config.toml
num_hidden_layers = 13
beta2 = 0.95
lr_head = 0.00939
schedule = "wsd"
Each number is 128 + 32 x the weight over the matrix's rms, rounded and kept within 0 to 255. Layers, rows and columns count from 0. Numbers have three digits each.

# layer 6 attention key, 384x256, rms 0.147, rows 134-242, columns 128-255
107176115139092175133129072148184092067129123141106146129128162126153140155125090110167127173145181097167158123114102069077159170098113110085125123097150117207171145179112125139207094131118161145105124118106102106179167111154118078148113111128195100062171098120141094154137152153142191162111160174125132077158125078138212123113120098154076136062114084094000098115180091166122167163134
102135117183128107145116123136128169112149103135137138187187096101169046080144125176117069123091134092143097088121112143140129091130076161149145079203167097128180175143152120167165075144163136110095095141171073088150111137120114173077104097115147120085196114124177091136136088105151167110149126125118164189138105105163099106184170135127141167110130130121149182075090106094144177164143
146061151108170175111128134088127136199167102119148144147117154096100133129107128136105115113133121119183190105146127094110117137114168052197093123152104122099194114139173097140197125106151162147152102085063153163108097123120159109159050128095141113139151128132126152130147059196044184054089171083142148113157107085043108130101109120122123122150145142047142121105141071129110127089125
096089170075157066137186130032141136135151059122142197146112075112120116141087138156151146112038114123107138146160145128095125130129114131139114150100076085134152168126120156102122157129090106130163062152152120126149164136140160125131130138139120192105129125173154131206133129136192127110187157138096128112148188133078123124153108175203061111162135092077126151131094142139134145129133
160133071155148162113161063066091107145095074142153127063074158167102140132152095144111128113072180139128112136127120165140183084076063113181097123131081179168097135132109099103166151128094144158144119161104157153172142135114114126134098152111124135145108133119174134085119148136107142154146087094128117137091110169105162149103144168120115200216098182055172104106052071086150160147078
103122088174145113111137160134044094090142155217053094140126104099110154114091131125170154097068125108135147135095159110132089185130102108139111103132190115129109076108144139079139078156092154156144134117071128056103137157138056091116119102129125156148138105098069128140118126161120140124133123141103072151080142124101131124123108134114140129109159162112104183154147131147118199121098
081154082117153158108156084101148108139114181050114165108120129137143122121095171162126088112144108186150134088060118153109144099134100157115130156066119084126151117092192136185106113123111123141150112077141145101107167079126089138152121184132159119095148103157133198124098094153209078147133118122135143152100115109151146089210080149167156047108144145130129150044173100111135101176110
110071082193142113081102144134101109178136171108161085184152132140068149119138123133139092124116116158133101069153099162107167163064111130068096103182154100133130196122123119139132153163086158155153158119122117158184134094145123096156079154111106135153152138133164170102075090155077087117118147156104112119145115095115139107098097156125135141122087102136060058189152092115134149133146
135096177072123120120182141106119103089209128081079087043089116120134164133133141083132154169098098118166147125151100085166110149100128177123142082151104123119170108128135162128123174107125117129129104099094139198136116105091154146177136129156141118129103149099143142106077153082151125138121072128117164095093096072170106166165154153109139126069128194105128094130093145142116129135156
101111073150141126106117126155126144130174112121135165126115117108132137070114072112096156128129105152106097149062050130127094124171126116123084130116099065111150130150109127144145097105082083152155159081107119146150113079134186091126130172125119105106159137149148168154139106162158092154115128123140129095169135122116195119127151095117109174173176066104111111141161148156142102065126
121182148126172151123098135126168121177184115084102159188112117115189149128115102117101071104127113103132143125109130093145120129141142114148107132162115134178128105135099173127136178103131058142114086190089110109224178087186072161187092113149113105135167132196091123149134118134108033131092123188125153121127111145123113090162112121159100153169071146180117108121165176139069115163116
154088142120140120184104122139109125103109168091121104139119169175138101170182099150052092125130103166172156101150142085135066117128088069152112144124175107104107115105116120115112095089115126091188180087137092092103087096120117099155121083188168083077155134088169081107142159174151088155113116116092181175103099101140197197149106144224131119124103128189183107136090145111166110125182
102087121169184113177103114161134067118140177137076148148082155138124120109161130156198163079080135140130129126097136151145128113098148127145157160095144039162098116161131105100124161131089155114108143187130147162055162138169086072093062129108112098186165076123147152211155139112130179093118161157153150148108179163151183106136110160108131095069050110155110079094118142141057100131101
063091120149109115131094097133107150163102127190121124106125086121134146117089122124097130143102126137187135161111134154137072090180185092184157110131079101110104098108180111091085135152097065113120089129123164128116156127160114113184118113137182154183104186148082082113122141129175170145167170142105149082193108170113161080109153121134128184090103104164166123100144149144104191130153
078220173184119122130098130094137151110098165174137112121104141080087088196111080120100161171127098142137131106187169065125176111149081084102093180117188107136049154130048124129113178135126190179174120156107156141160137132096113075192155143087121071100119104145113192104133146170181117138068161123136165139154140097136046128116127132157093120096157111179114147135119116143169158140110
120174147178223070160143091191089166103081123110158129125126200116151130169136102076078135134139079108081135125124077143092114130152126143195084102095159112177145158142170136098162089148149100127173089117115183163182158118153089095131124162095139132082211092146125120153113147149163064126125182134129103116126114132147114158134113132072094104076131189046150150160109107111110172123167
138063135178087137128180141145134080127101173122127168109122196090132093135081160112107141106104159128060145100118127110177163142125116089090111116092142133139157114142136194129096118112111101125086181052103134129100155121210105135219127108113091201122139169152133117118137099078076099131144076184131143048148062158128146143133085152083124142131090163115114105100116109156145101184213
088080153145121142144125129151112136132124109093191120174123196134107064145103131175127181085156124120144165137155086072150134163185092131124099190165089135133074134121110137173140171131103149108047150097134124155131092137183200129152104154157139119079131147142093197106110107113104120112209148130134124121177105060150088088166159127095067114131114130139099143100117138134119154102089
113159170066099095109112174145126144127108109189102148116153163154188136179119134155114071098108113104143177175137130109080171206091159139131125141125137174132087155134114140154196116118136178107156119153156139080110070122229102206173110133100173107089158076096112142130135091086121138151097178176124120132104159136139093168140179154096133117152102117117081159067110117190154150158127
168130150092143115128065115145142159114138150105092115129172116150141146159122122167141176176108100160114152102189129136149141201070148142128069105086139136132132113114133142132133145137099099158130062126100101119137157124164143126119129091152117070153156130168109095162084094080079113092129114132147102188155183070120166122147162068112077107143182084179098160064107159112095114150161
107133166142100196087135117112077127114171110125190144101100146130125071087124161152127087133156114146104144093163189115136137126174102111138160185182124099107117145028085128091118120118121141173174152148076137115148134192074126113188159103120129112108134127085146130068090148154158120144109088066187199114103142116131175118050096118121157093121177118172167136140141112128196159187122
108128147115141121194149110147110071147149158161127181096123142132064152043131129095140118095090129100157129155147117128127082182094176094132107128144156169093140176135153110073159067123073154146134128114130096192106093130141119163060161141108191106116125136153171130073123125134131127081146162134126100157095170129132116106072141092091062176078155070091145181134130126104103141145124
138098121126110121202148077088161158126087171140143106185121059134105164128141096144167194138147099095204078158079113171140131138121123130131101083166110151134091131176138173103122111150117140114085120159129151128099114157132120127157079150179115152132132139128153083123109117138116131136169135101186143147165103095117106099102137115158126116054137088147194097131195177135158121135140
113122142146131123119081097156129132111097157147083096142146128219142099174134089170092077144108129131113052193153121092114058179101146195173115168124170183132119189090134140144105120124102151088099135095118145132154158124158095081103147135116121211079116138140136158153124148112151074108117076098129089115103134086096139126098111079154179116160181151144127136136120116162164148119161
115125173142142127145118103128144202117118143143125152126173160097077107156151091184055125115141042133142076170080105170149175125133096139143122115108094048232156175150115132076088158148160106167086150161121185136144131130142159128139103122105119165121163193062075070131179065113154169133119150131141086125120147094134114107114076081148113084181116126150169175194071087122221088193179
171159140115159126119128156151165106148130168121136112168132176170101130078119117150114131139120105139126070111144126097157160143074090094059129170101093167144146138153141162090138151102099132146145126175143135145183138145099109103141115116141137121163070145081148185077092053152079136160157160071166123099135112122175107164134139126130175076090156063159096196148109129099102070097072
133117120143102101111139119139130124117112103138162164154133099137167144101139147145141125187109068138100153127121153092072117145216122099109099080130077167161060157170181177149122155094169121161128133127143124141173148101161112159157130136102107133122178089094099103116114179166112089057056135108100077156164145103133102182146117147141098173127143132127076112119103143154154121124132
132143147089131114157077143141102092067125149165159129158111121125119136157156163154135066142137085071158151099152138101073170037121143100169084079145111155141166160160137101132115178126134162096100155082052118142114099144130149127147194118142134146094077191115104167096164169124143158149082125161204090097161128142082098105164156100128142098108119118060111115118067170186180113084109
232159132073137168115161107076111124155154112133140154168123168155150108089130145121084149090151137086103141160144083120106142125125147162174142080152141129142116079198108158135086118144108113145114101122111129089113134089114093096141143104124087107117139159135134084193160113051112116153132173119115144088157142120105110126197081040155164104109122146226125112096160149160107166111175
159122090207093166083106143129102132095148126118128127107099120129097147141089156133163106113152095085117156092117113167187073120148099156172123152195151131137195162176122224124083102119094200150164107073147116106173119115134075128178072158096126132212136127139076165087094138124084127119137143159149122125091118167083169140134105103142067138167106151142112138147130171100140069114153
108188074152104111184162152156100124120158180089143117084117139176113136160097068108145087115123047097160154117097130192178113174142138070091127156067133179137131104116079127160151156142167097069107157106195073129145124130116153101156126160174117126173164128102084148159173149135132116143099158110110100158133110127109108160171096149140098180143146136154110129078138132154101108153168
145145125132082108099147143097134173127110154111136140169154099158128155089154112140197100163100117097121155130107126112103068166114085060173127186113137123094191085123132143096130193112134159189143146182088191137146103116142205142146146126147075183132186154141116083124116173161103119083141148164119113064085136102168082122155101123134090152113145147069089146147125132082134107124143
153161165134120024151156159087121097140109121094166120090101151140163128091114113144138134090111145119122132120129153150138159210110116214087105125142178097102109164161120113108136132113159167116136147052133122110138154166174162105129121130195119116149142172101238127108110205122187069135140104138122147094129121097163118114147153140150109157193109123125134158187142121121126142144124
138118076177141088153132123071109144115128084170177146128175119098095190152171095139070143171144193166152062099198061109148130105134143107081114099125144157103139069120120153133102083175139032149114096133128145186176133181195192149097099153110078117187158124135182114166119136105117145181132104132061130137069177109119165103120105107130110130139157139137103113157183182091099122115103
108156154110148074121133078090122101122096174182136133112162117146111169114125132139102134167136112109113136185148091171148187138150064099141178117135142118125109078114084087203103119140106182123099148112075116073121165143147193155109090097139093107143120151107105109078165136126145100138153169068078091137040098152102144181092110099126159093084084126095146080122184111153144111108123
083146139106141122174123137107132134132099150113175170120152073108128121100148101054154102084114153147065105142086134128155103072187112069114109125184142157145123076146129145110177115171129141163151162157111199194090113065113100137148147111073154121146164144111147129156130122080143168082120125118117120148155103123170140120163120150115132132139152090156145114096140131112111151110196
116160098156126190066137100195137117145133133122168120151130180072156137086166165136113100122066054089155150206191148155102120091077115092201141123127086148174109139094160137099151149139140142176135202090209099135100108203102154090101110171134130173169140113084134131169140120129227122113169148127133096088163138125134098155130129138151108115131058166179201147119136123088086115161175
136118159131092154119157180153127099106161092074138138100124135101144117147102101096218077187110161128152114184143104083132111122130182078152135125148134079076184146155161095116168126128061159130178157147151181087075144147199137091107155124099113095132098119119116122146177125093090110117158148094182077083142140064170142151151054112074171097150104159196128177147184160119146182101142
101080146144174125135071142103092125116068130040095175138090097164155155144122104151139156139085141169122137172124051166175117104074148113160152152139143131132141142136139168172116124154155121150176154123110094146096193176105107118076073136139166126098167061090156149116095096101151141129101156172104123078146152154117059097136131128117159123156102162105073121150155113139120138200104
147134116155113114146101066065129140167105128182133153137145093089164150113145175168131135113142177084115122082133172114173111110113106172078162094139130067051106106113183109190124203058133103128181137163194134173096164211114095143137088124137128067152154181109078114106126125105136102090084147195103146169173109067138120135110092171114099140127121157153093093173104105139165136130105
114173161156129185135122173121121180071154133125103091090149064101115108111094039136129157184162171086144155115110131142077125122090115150095199137155081130129110118152118143170095137110045153164121131097110134104114141158117108182171123126170084095148130107140121165086170142127136088099078107112107142143120171048076128131171155068176176060145144149081164121144129149070090134133086
144126082077171165064106149073131111053134109103120165136160111116135145131146138159144133168171097122149141070132211115150141172146062152162083159110169097142140127133139136126158113187116137123153110139086070159141077119119107093106146099117106150134136099123109113103108181147112157149159086137137128179110183095108129170138140176115089148193104173104140152114140138099119157142132
143136135149116083139089125101121154085086161128148162152142108158121063128124139103127123129090068175107129160068154138106104141102172125132104140105107154120082103086118110072119147076161185114153102139163152178154111127150116213099167089087170144187137144168119083144105067167106125193159087087099135196116092127074152104111082050166163115171102107160133093161107078144179134145111
155143115138054099099140102178173116114090113123093130153098128166123132051124102145090120135091091089132149138133157135123078068132109138151155151199078138085157130150132159104098077094135135116147130107155103094092139141155104086201115158122139123208104139149118159210109108130124169137127134139115145176120144173092110118124147154157156128125154107119126125101071109100071139142134
062118120121133189128093090112099132129091124173111109125144091077085137131166099147155147166140118117116123108096134101103157135120155099101178108117168146154080147121137112206080130124101167109120130145123071213140075082096134121123165167113117110131095139178205146172152166065095073158052175116104132085101133137180121133126109129129143138138149115177119105117110095085093136158131
138159117114080140113151113130127163170149152153032185089112100091140147103138096128086091088120122111115164140206139118148140142054136066135086114153119144105131168153144104096092090104155132132122133147114141155159198157116143141135167137178139108106080099104082105171092113173178097109096119169135070155122160077156150128123110101142109209098142183133137098132141158150144133115145
088152072112127152134122139110135157085146146138149085143081161071158098110139210125176144094140121050142127109157096158154122172092186125124170118145168118105137120105155145142088093124115157120141187138130156086104107158116141136098178106137102096183128089193147224135140119133113084144126093104113085121152185130138160106179094101105136164098147101081111107095108110159183135090123
106173066126112188105099111158151201171137129167163127099149158135068126166128098125078136129146137153083164144042107065128084122110171107108151112179104125078183180135110185156159119151131173158163121104144153139150170181118126105124107129158116098165172173143112091122106108119099123090158093058136072139110166143156129101163119121193117097177144158119107100113130111116092151129129
137113110084148149134132205169068147158122101105147073120109130065107142158071121116145184099097141131154147089187141148140136137128126081179115163101133161123088144128160132120215128112140144197117131149150246049130156145130189130130112131083101122128188158213157110173096156095103134082214147145123100099126108128144128107127132094098104103129183122108197102171125120126145134168181
120082183107097141113105172132159137127103149117097074164089120074117141053096082168156103138128161079140095150148088117082095149130124105130113133135098159199141144117127170120114088165147125103099117095172122118087139060125123139200110142131130138124160137131148058083165136138160064092113136182108102158103159097176098149159198128168116128082105159121099156166074112155201111075095
110182093168105068116198094153154162144132156201074147156109128135140101144099159137134175161129141050099128132153147118098079119119147093115154168171151110138102086142150114118203097152144137114109126103124154130218134132128166140126118097132081107078126180137106173128136082091140120139126136159094145170126110141154130101136188157144079147071171145162117120151119153108165154160106
141160112096119127080053092117130122132098146064118132129115092115152175138183139097138128121144200095131162087097042159108076103117086160078100157104118146090115188108120114116139042153099127103133114115128141129123052100165197097120124092155156150165099137061068105157066138133107137086088131113137209180145145161121115141100094112132136133128117143147130071131177091062154106227151
120113150117123099110194088130141142096157120149144090103159070129111085073187121163095090126081150144114155102120119124155180169142105123122075117136129157094139132139113170177076133135102144119112138097103181163107100070124152141185126120130161064142103146123101146127123155167098109120138201151143149120120161169106169158095107079084191142150161086142094174135179183143119131125130
068075142148161117137083122143118135094180094088181086114094090138091146118097124149158146163076151132096137086086152120145159135081122148122109207107158144200128084136143106110112171093153118156157105128092148167099127087132117125070125120115135133129109163163185110155168113122076126146074164076181155145161099156153110146103147111158076109138076144194182118091127093137143143133113
136142091127111107105135106103097146150120172122115084186106123150159104148174175099106141132093097176176147140138105176087138160188110163132062145163108095117174174088098095144096161139164112162154142156173189153066107152187084129125112114084121106090117162115179121126089127120178101116117131133117154103172161170140114145103109105176099119158129153098091120143122142131129145135119
139139098045133161159102146110115156156121152103127135178186072183141100134088137090140130133141149129115121114085154122140135162105146129201133118132089114111095177185142176125137172149157087128122094114146122149149099143097136129108142103105138168114140106049147124121091114126136161149167150150163075148086053115098113072088071202108109071122146047137152145150082133072102135124093
086094110162111135146126123129125125187157159173125124150136142160168121100172083158160131126095174116180153068139126125139154076119104163123146150130142135150120065102113127129074178138101129085186094132108110153119100157098126101084080138075167124110122178115100146164161171124177156115121177127164134165111169127091075152166095050110165080043191101118118119116084193186096167147107
132126102120127114086083139123142165146132122103100137092181087113146113080211102163162134107129119118150138153138148097130072162129113121198156156075083118143148146127133102114162144165078129165165141150085070212085062140150151120128120059127104088113107135134134147150125127162100137118140140130155133105120076148139146103126121109184084145110070161148112141147108165192157073172160
146166146131109176157101096105145158082169102122165057123130140158118110104141164155126139132102110126103130108099144106132163150147173168182081143102084119134120103141077134097137098144135129179113101104173157151180176103172123158101168152116095113148185146132167114152092135157149143095090177170099140120149105124132125089144091180102123130169103166098146125168069173148121143091101
078117121128121106151178118132137116109105195042238134095109128088142115184080158099115110115050162104124118143123155165159149121131097090140132107164129163118110098109105179162106178119114072138131114089141135147141137174090203125107141127116103116100178098093161193110141104091143111114113120125108095124067200103106142062166174166126151149137183091132124109087077151182083140175127
104114129126121112140164132164118149112093117143161132161140095146103072129052131155111106125075104170135142143092126116138103118108177067092159137152082122116104121071153160109133159113108187067128116149137162128136158118162161091119123119136117130140132096064123113102080165120111130160125092152141142113165100111117148077116141153157126157128103121131129114136167129086096084030111
135151143117141118099120105118132073115143110166095144108117137110146137143128166059141099159130146087139076144140121111124111175102118164122114114106079147229144133131191121094096169114135165162160142138148105052148111156071125136098189148141110141123184111034129163154121112131121102136117101091180151097148163160124156170175147134119161125110083157142146161134112147079150099153154
169130125126141124139110144083138119130169051147094121074144169121175156097135124112170156100122085081169130128130104169118107130171125145138087118123122097130036153111140103148147167140124098154087091098083187161155130091159130138132112139109149112098128149148168127135112120077115108176135100155087144111127111129100157132109136129160121105167106099140127089138190100124106170087115
111161164108128116104111133119156118108104152158185161127127075132105100127111142144120136128182080112154126154113120082136138146104152079125106165082115138147107107125092115083111129151064120101127061114110182182142115159071123137130086177115146119169197126119089115152108129155108118145107132171154082137164097113106112158089181135121098145134088164154158130161088112128123143135165
132176129080140105094113124139141165157136144192146116117099168031161060138125139140093113101132093136142121106101183178152130142136089098155160160106142140145130124095141136098112162139156146150164084102102117115158125106132140142163089128108108193053139138148115148098105122140134110107103149115143140116087133103137110117120170136159076165117117158124134154135154163118131141151136
111105111153118153167129144134157088186136122146132079100125136161102113108129140138155097118136121166125113125099094157164100101139148137084144118098155141176108151136135142117096112136060126130155120119124154135117137131140136127119103123153146160142129133151160148101121098167154118082152157065149146103140057070123081099145117130088124148101128124147151135163093116153103149093184
126107142145170158127111135144102132153095110152168148187099111097136106127126150177151140122164172145148132184107122099094149114149142083145100135132138095184129088103071166102134103144074152105121140088101108110137185139177148098104161126142127106164138096135124093136123110080130140086134169124117112154129119119137154060143100078123159155144146159100152117126123155120125117119097
165125121112162136131165121203099138158089113113141104145132128156115107150108091128151165071109112099051147103147159164135129063159171192147121144133064103067135193141084119112110133120087129121150148182105154131091106118070150130136128127112105117146165156181060064131167175060112123185133092139180118140135176166163138137144129184150141150080115187161074139110126117126148146128125
123104119103175136100170125105176095103113067152095140148156069101046126129175134130093120147110152148133114046125163106144136125140110134118116091152131132111083114165110090094150148113174136178126128077156138122168167136163108083180114146100157199106133216153132084169145124125126142159090162102129080072136135097100115138110122120178108109189171091143131141130087117083089141216150
120101140148097157162106146154096148141159140159104115115091066129124140100151145088126147131116172111130123083147177118097127127081096138174156131108137175082108119085190151102113147130122127181129148158078120113145117161140146109126155157109175098137179137129159138105081135094116088154122107083154141128113157132108123114163115097082148070174084137170128090154075151163118139105136
082110145070129086186118125141110118072124134080101120065130085109136064164087175147103113132126118112155119155122184148133183086139124106099108166106154164143159138127153115142153145130110120119125099141099071151165146100153132086135129168133144168140177086173126138096111141120158136072135191123127146138118129157115136150124160157109144117067143103107095137118164147091073150139129
139114145182089209151127113130170102122175086087097122148130124196157138136120160120125142141114142078105116143120147101169095141113143107122082119101104107087095130108109144109122122193104134112121122154117028118171133139168160124096131140156080128172138156168152148128053163092133152105120149128106145192135143137138088147106113083122148132109119127139088117072182177111161106112164
207095090141130090099179126100134105107110127124149152141174113092125128148157150137115087138136104164093118116164136147155140157102115115076130187144149168180135074120078114126102131157148112112135115183090155162133146148159123137110110116102101126122132144109132079161100125141107173123057145152142181161130121152133156149124126089111140160125122154087098031143166179144101137093132
132125143094099142150138139123076173071144111068075109088115137122110218122133099149158159148128140144138125155170178217131088106114098121140142105148111148181105161128125129118147112110124111171109155182194132138139149130099090148129120141149097127169150130120097136073131194165107126094152093124086138106121147148089122092116137132126076126130129158088155136178118173123127137142136
149120196128163092137121127125150073132147126116070147167064139151146128158135136117143155194114137102167136103133132148141135134128160125125134096123145136126123163163094122137111165075132118109134126057111151091128103125131183099147124120192109122116117146105141149097145184089111113104174170103108138164145141122121088151104135162150058172140115107147093080136134131143144147135131
107129134127139095133173094164119138103083136128127171058197103093166091110061090159188129164099127109106151145109154110070124152093108089081087102109101140185126115103070138138105094119105188180158111110159170098128113101152103104138155107178157135102138092134178187113126086154150100144088125170099163075142139163120138083104146120088104125113109150155104106136085144130133122129164
103152140134150126065112187130161157133203137150179127159130154120101122167170133136136125160107113116086154115203175083121126113089049130167087145124180112140134142137105065120133154135111153098102126178162080114109152125122113140107149171114119179134146132102093204146136147093115094099169083136108143154150181133101153127103144128174119125098139113140086138059128110178074093158130
134121071089130177179101064178116120111136144148123153096162080181097121093122132135145128144100109147097143126104105084111094146132135163103135128131157072081108181160098104097175095135163109125162062137132076098180176165074112132084140072122133141201126125094135091146087151117110109134149150159167114109145133173106192122143185111110102074114110214143172112034086136099154111142105
106122123150123129114126095130141120137084121113138123123133135156134117121131112162126083124158089163114165105120151092139178131067087132119145156121099160132079101084119146152112122154125144083107091130098127138099159136102090133149107184100131173080091141090102120140124126139062116058096088149145170125106120165147145147124123146119121096113218076144151152137099147141140149096106
171136131169085126159140134102113125116134138126116079124152127132071154160172108131101112189092081126150109107062139143138097089098113123120109160137100122084147119111097180180095129110107145111106103115139095160127093148107099142084086153181107106109142116149099077143176102127106135137157122211126169087118131130154100198096112059151129106113155144099096116113113088166171133168100
140089182149108096160170163189111117144162123103124184179211119150153151109165134102168134141157155190153161135145144155118113136101106183144103098137131147127130140118090119119065121107117132114069119082113155152118171145103155098098131107160113204118151101131185142129122189096140142164133178113106128149127079152134136145135079178151176081110106142098127126149159103113144107130125
141119111154068135129127178110077149143107146123130156142074141109170112143135165123097161151113081131098099098091140099153192130155165153119123103112099114140187163105130142097151082120147132129163134163143167124098119105123104129119104142137134093189118127127156071144142124111166159110177099134065127094143177118149087130070168126116100105158090050098132092102108140127103141087128
084152129110127087136114126122107174119151148073136101092081132134175136114166115151140108135085115136146128119128124161140112157107153143137114117177106132188097153135133150136112109101137167129201143157123137108159093112130095109138154106146178190132166118145134121122090079104093133133129190132129113133142078137136147154113121088070149064131095097126136132059137144155104154151118
142130075106101114172116172151113124128087131174187113113092154140117149131137109169122124154121139120118132096140099114169199153153154125043131143156086110083095085149098133096147161121132122061159138117096144155123154172097106122123166069129099134172078151142153152170106151128121114128109122193201118143185137161152177128119150125139126125126126119125137142120061099122144100136141
126139085097159114141140141151113195089108141117088105142100173139116158133125122146152131100150134105174179161190131094130104145143144126121117188154136131104122098103105097102148089109133139099135097152068169124112072123177113080150119112135138102134168164131097139150119109129156170127163164134103126137133167122106138142148162156137151143115118138145157156126095074090118140153128
109102148137129189133126101131153129142122104098152092138115124126079127143132098109070184077145133143139108129136139101143091138095142121140107089114102130091133174127160075138174129126119096182088137139101146127090151137149143125132094099113148188124116124165100093160142168110151147088129077102089141106113160127117060105096160157169123144168099111129109130128165128141161119109164
096092171182102094152115134136123152147181101179123113148125138076175132150088110097169131061111120116133154087110110160128124116159099114138116082142151089101087154117088116120146167109102153149069118090121124154157161128136143103114149161106082104157160111118136099135111113123142159136121144093120120107110136136164110109135153122136137124082160134109113130107162097122161142168172
124147112114105096141169097075107161154120140129178102128113137171115158148131125135094149102125176110148115096099125140214145134190097127187094091099129080040142160155136125122164086157129145150156138140148157151134126123156115151127116118144111126102109136113172128100100121078156112138122133124139140131111095127125145124172151130117127183134112125150121112118128124143081116170151
171140124137113141123093113129169112110114107140118132171201109073102109133142130078116109134124095172130135101117111161119090122154138142109225149177118104119148094154182103141113118090152109153125134111083160165125097098082112139142114091120114148112158186160109122113102167154151116108129126141121130151154110110129136102156199123091146118122158139138203155115140130161123103109181
115162108101156135075110114111148132120143144146161129095105133105124125140121151154113153144102113080064136148124178067181103100097110151108172196161130129083112144147183088146159084106118096104107117122154146114110056108169107119123107087107123148118107130121113136128130164126091147148154146148127123138133150101169068114142100133132114094101134164125094176149097130074141110067109
112140220118120093157116115109125116112127100122144106149089110183113121137146135141100135136143158144161161162180121103131136111125080107154138108165137117101176121116102073150142120127160108156091110162145169157049123162163132064113117129166124157153115156119086133114084162151190109129130127133159149101170138132122133102134167083096098159146091132110104150126070107162139162112068
098092118156131110076121128056169126108121098134083160165108083115122122154145121097130150166137123150083211126077117142065130125142111126144118160088178119114102100101100114177127166160138101096122158142118187148059147108125132131125117139126179231141173119160105110138149117124116098134148085078149102179175120085140123094131187150155121151113096092098121129167151147122137075109144
168232165166097080123157157150161130156091169106120138133160110158121125149125149106124133132131143124141131130155136113139074092120128082099134114138142119086127105152044141175125171114148138171125115127085098204123159135170120104165144140140103130139154111124132139109167111127055082173101081147160172091114159146130093079107120115095123117120168101132185116129130115163130132121131
152182119110153124142087138184118139104141087155107118125053091121118102102131127112100095121104137135096130198116114099148126139185115126147111124140102117113140179129124109139153144099153176093087150130162145150149076075093098094158096130171127109115133094138172127112180111143111101125086121157092173100147119082143112116110122148099204103116141146180075139103089085108108131118085
108111108132123130143098209154106139167126130147132105117103109147108116102145120137136180110149104127124118143098141147097133121194123111084125184128113163125106173126137144142153092168146118135114155057163117115132176154119119197161114122092143117155102091149110175090123114136164077070127117135117150165121096184173079121117144066154067096169152133103104158096122161161140172133092
112099144123166106123081160149132083116164114199157135129118104104139062104161135090132113175116141128090121155142179139133127099109157140126073128152134112187082099123151152105130105107120105157141107103167076123138126119162139125118128158163117110089097145164107110113124145062150129067094179142094128092108149133103158106135070173102139147137080174120147165145148118065097141073174
177146100099103085147155152125157159130116096128145151168160117089119121077084210148144095139134131115118111126154112124141155127152154172154109112167096135089141133156174201112114122133115118161194111129079118086076179107123146082112088157178105167092179182145146121142118169140155137089106077083140131177190097121150121129093121117156100142166160142189142127118126076111122136164063
132116099130114082109128112124033118127132127142135117133109149164113115131165130105122112110150050133139174149136131164154129144118200111129121157112176048110149096111137112107085191110128100153092153127098090152107140090158090164138123092142147171104135127127097123106120111174136116098145132136127108142134110145139099117142142126082118127105167100087158094107110099112074144160125
192174143101142090129152125171098118074085111119114113172151090147154126133129116078158072175097100135200136101134114117059125102141091157113134182129114118145135102158186149128125159093135158144111146149158168094057118147124066173139132148160127151099149125122140121164107140176161132102158127082146149167104119153155158166125147124136112116072164136097085144141105138134147113118171
086123108171082119152124165137122166159132103109099099167120148096116087125061160140149170117124173045106121151151165092169125128125114106176122111088133071144126143125112111161178160125136153152118064109173171143168119133111150133103155171129153169158177155129120095124092070168133084149114082121168152137092127121114133110115127098152155118137131130179085170121081090133105134106094
126146097132156085162131161103114168146154117080102163138148086098149099131187090100152116124167109170126122173142108102110121157104113127105087146046141125111077126122120137175126168129143143143149107166151114100149152127143155139135126141141146146087123137086155190187144128045167171128199163136169139110103153105132189123134101121112083164164078100170151133141110153142143065112121
136140171119119143130174142131140137070125088207116233173113135132109153132170121130122114086118136164089185162081083096167137145136092163157097116173203126082102161107120200128145149088156137144090118132131094122128132104093121107141067072103091182177147137117085137084168143136120113147117076125127076123096124143077170141156114086139132136125112146141101121103120090185133089064181
158069096103164112096127114143128109128168088135138176186118139105110122139168114099168148094142103169149084094113152121117115125093142082133130128113120155142151069132139147125127140147135147117065126137151107145149149185150168109160129140150100169112117131169144103164122106081126082144145107157109185147122148145160097103135135148153141163126103102089085111129072120124144151120159
123166097172160141147192130136178171095107150186108111081160152102109163055137115120092141138095125116184107115128166108147117102125123109098091145142157143078107132153134126136093155139123150117094113109169055094122156127127150109157113152183149090093121057117182125158140133159168106114155131080128177185084133187097154136131165097164144124169153170156086144155143151135128176117146
156172180123108114191138093108110143120151127155088114115122123109143087052147177100177099115111123120050143084119063149127094161125138152079119128116098098118096158128157137114090122193130122147105133132129180149124152132154126124149137160090136139140100145145177096114174125062114090109075154090077128143098148081133111139176100118126133123067140098114107153146170125101106133109171
130179063123094176111125134072102132092130132104124136119135128107147135121121122139134135110075171096150110114149150123106208119160190115107162120189153126132115114137158121160182145085146169161181112116150097149136096146133147114091139074103168113159142129168085161117100128186049156141170148126133128104117120118116153157098180192214108107084152143104118089050135163095177118083133
137102158143159103146076165118100119114062149132119129122146141093131114173166164088127120146155112146192102168098088111064136215103129147136133121136114095094146129147123132120188116164200148125134117135149075108158061124091162155139153130143123203077146115111130152133105109164115112164066138139126122123200166152070125124143120159168113173160156131180133131166138145092127161116132
135137156148103115128086095142146131087125102165078078094110158096139123145135117108117147097130116092125190157120196140111100146151132124140132124082119062099120076111193116161116126087105174105103164151137116118157181117155112171146141095130114095174141100098150160170086082144126136131113064114102144120173097150195138137169142160081070096143120102145113107115147125167135151081185
172112106110131192086087174127083100096132166128119113118179165115172107086182080172154114098102132114124113094113134126158112093140181098142136088149190104120166145143113113103121095108080121102191073142090150184083055086135129151113100136099071168148173129107145169104092083147114143168089145138146176098104128123170132140179125138152096120132117092082080117167110122131089086114146